python train.py --num_hidden_layers=8 --hidden_size=640 --num_attention_heads=5 --num_key_value_heads=1 --head_dim=128 --intermediate_size=1728 --vocab_size=50257 --hidden_act="swiglu" --norm="rmsnorm" --norm_place="pre" --norm_eps=1e-06 --positions="rope" --rope_theta=10000.0 --rope_fraction=1.0 --qk_norm=false --attn_scale=0.0884 --bias="qkv" --tie_word_embeddings=false --parallel_block=false --init="normal" --init_std_qkv=0.0179 --init_std_o=0.0 --init_std_up=0.0179 --init_std_down=0.0 --optimizer="muon_variant" --learning_rate=0.0103 --lr_mult_o=4.0 --lr_mult_down=1.5 --beta1=0.95 --lr_head=0.00712 --max_grad_norm=2.0 --warmup_steps=200 --schedule="wsd" --decay_fraction=0.682 --decay_shape="linear" --final_lr_fraction=0.0 --batch_tokens=[65536, 131072, 196608] --max_seq_len=1024 --doc_mask=true --z_loss=0.0001 --train_tokens=930700000 --max_steps=7390 --dataset="wikipedia_en"
Each number is 500 + 25 x the weight over its row's rms, rounded and kept within 0 to 999. Layers, rows and columns count from 0. Numbers have three digits each. The size before them is the row's rms in percent of the matrix's.

# layer 4 MLP up, 1728x640, rms 0.139, rows 1157-1173, columns 0-159
091:504471478460502545505457447505472522440524490480451525463506510522484471506503476515474483482508458516483511511505490492477503545513500520503522493503507496486458497535512498516486496553503491528500491510483483453492541482515481530501513495537464490513445541479470494504482506500523497473513512532488482488485462481546474540503470491537504513485476487502539512500490488494522480518499468521423476487443518525493491527474512484505484522493501524521525508479545492486522456457486514
099:502494502485498499494511484552483460528488464491510496474539487460528483498464527524514490481500526523483488487554507495485532522507471485506537518430473459544475491466493501496481519528531511487518508509490493498507505505518468505478468489486459490535512516496479514499485444518445500459522487468492506507518483496520475484525462533487539497468504495472543499506500504437497503511491491513486522491494467509473463501504497466513498470533462495510499486486502545468512489487513485
109:510501506514526488518480486515504545509530482461505475483524483510493552574486506472481546500514480479531490519460502505434450471505501458507485496482529522500479515494542525513573459456487499484451513519511511496453496505522541497482508531500499525534512487475507488562516486500496472484496497489523486536494526522505521463524503499513474489496505507526454548477488508496524512470470461523489512491508524497471479542506500505492501510491499511540512531511500490523465485472503486
092:508506506517494511517520534484467472493474498467450500487496482529470534534493484512490540459477532525502509509493530582487552509499458510524479469522493510509515486493539500483512520523490466456451504492500539551487514478505511535513490462482477561578506539492499465455518519521494510527554450519495476463482494504502486517500484512492510468448528478445512497512487507508463470494452488497505485486481490503524474501540540478481530481492525465463476530475489509499536503449548510
104:468474516525512494547529490522479499501472533483467546554454490517500503471531472461444549528510526518557549513534494501471504520504462498491518524511432522510450476532489490489548485504509512450562494495477509500502509467503501482504491515461518501490471441501543479460523468512508492509557495511475538504480484541492525509495492509506514544520492492522481545520499538520488506540479501442521443546466466498533497465492461487516475469492539480504485505500497491488475501500523545
097:481489418482502520525482510521529551535511505481527490498467498521496488474444529488424519510495506566525510476528448506478478475497544513471480545486520495503522562494504524507506505491494486463511498483507521541548501509503485501488507489480511478518493525498522483524495542520471495457484543523538480516502536521474514501478508497546520516508492531483496491485518532484499526482528527488478486543493475438506502545500500512533468490511538517497511457498470518485488513493477504
102:490513507512453513525512464490446475519520503497482502579513508479508468493538448518495488489510459522526489496467464565543542491497469471478488494534577516494516469451524494471467484512495484481537532512468486500494503506530476492485514475485525493487518513499513491473492529489470521439472517531490507511538501502444477460462493495491464464511519516463501562505511525471468510493505524522540495512502511464458451487515469488486500492522466506512463491489536556515500529517495479
104:511458517503502536492499511538481458477431514498489467527524528503504478488511476531540501480492455501502494521488469509485476516491506494471505513501497494499523485463479479510471484458461515534513514490447463456477468551548501492499503536533513539554554447529498514478467489471500537502465478466496522523499516518479487518500506542497459491467535539554486474502494507485499476498469505505473506509490520478462510535524457507500524500539526494490499491503486496514520498502501551
101:475469491487510467488492464482507501489503514524505510473428490515463501492521514506520528496509540522522508488487478477526523500492498490462494497509489488508531498466479481497513483515527500534550467501512488509501542495542491511471534485525499530510517518506543503493487532521491513443459491471487517444511476486541496488508492538510514538506502498474527517517477507526519500470494493479458480482521521514523501533468487478531487486535512512502529523491494539524491503502517495
101:452514471477541495498511483465528466501566485457502494498496500520493459492510531516497504454519493481480550486511491483502470496497505483495496494527527495498480512524476501510486424521522514521497546499531514511507511497492473570470488484521494489459519482545479487532421486476472492512516473488510490492496556478473491493515513474524535489520525509519474443501480449472520569474484483493502498485494504518510494543515496531507499490485539517498522490429514485478472466483471500
100:520504511506489515514508487507504481484498508528505481502535473506529520514489494532536447487512507514479506466493491526525528538512497527499509467549496484503534495443495486444471490534439533506501514533467480515455497511426492514497539466532487517473495514480488557518522540457482507481474497486473498517522509479497490524493516541521477510534447463519488479501530512525515502490515499534492468504474521536487451499460482493533478493514524520469522515480524472497476517475458498
094:461512502483487515541506485483564507472493478490499526505488489529497506521516502517508474513495505488504487503536504501500476496477518499455479525471477489507529497533491556458509477502542525467506503478517511454522496478509476464503507526459500498475532482504514458501447554524523483498497523490566475526516551483456520503550510486502511504484505463538509502534466495474512532426496529484449515481532462494493519523470509516472516530515466557488494542505450544488493498487506508
102:487533483551519503502529466482485485495497499520468490472496456489509476497483514498497542485485535496504518495526515519477533507498483517497485476468502521488534498516531563450534496490471510497481440487497497479540535520541527489511510491519483491501532539498460516485482498465518487488475520444484472504491554545480485493544514465488521500568474517476568471517468507491487481508460463503507504481496509476470510513497533526476492522514525535482472498465490499547474465462481522
101:520465502490453498499542518495544497461512491518554549475506541486448554507457503498504428520528524500495484508478526521486476448527507537515466498472507512498503429514453514490517502513508486524477525482466478530534510490488520493500476448462518526508469530524498503520470499493499504550509521491477468535529500523524474553449518541524509462519504491495483510533512462495493501498539463513449526492498464484518531475486510518521514529509520480469493521515473499502499472509494493
110:486499492511512507524531487510537481491525461502496481488514518498544505523512518516461497548502512499523539524520506451540562504457515495540482457489516472525515539487494471457529458474510490466493524489511433471523427521500519496546523523526535470538431476480506521490493508488490467523468504487483461505493516491480457466503485540542496506507512545514529476490469532504500523465522503506522536489493520497491513567495506519511508498521533468500552490483501520502491524485525509
096:516501506510501502450468507522516511508567495461492508466499525507510510541510472440509505482531498471506526527436477521492483455481491480520460502519531496505501531529495555506520486509512500500470530468466518491486507543508468528491486487474466501547504529468476474520503511547496509499515505540493510473521506505505465497512464495459501490507475515461526513516465475487508547429552504480508519486497490465515462539459487485501507531503501512513476494536423475519522452505522489
094:515511536512483499498506524520524473524498552471497506475518526508507493501486499534478510520560530516495521473492503529485541504502498487480517451543484450529497465443517543488539513496446500471518512449487511512503469501551499511469521482498494526519486514487486495491445508485500504481533497511446500512489534547480448473441497506491503506536497531491519486512491492522503509534527518520483528472485484453496486510522456502525463515515513498465474526513525514503540535530523484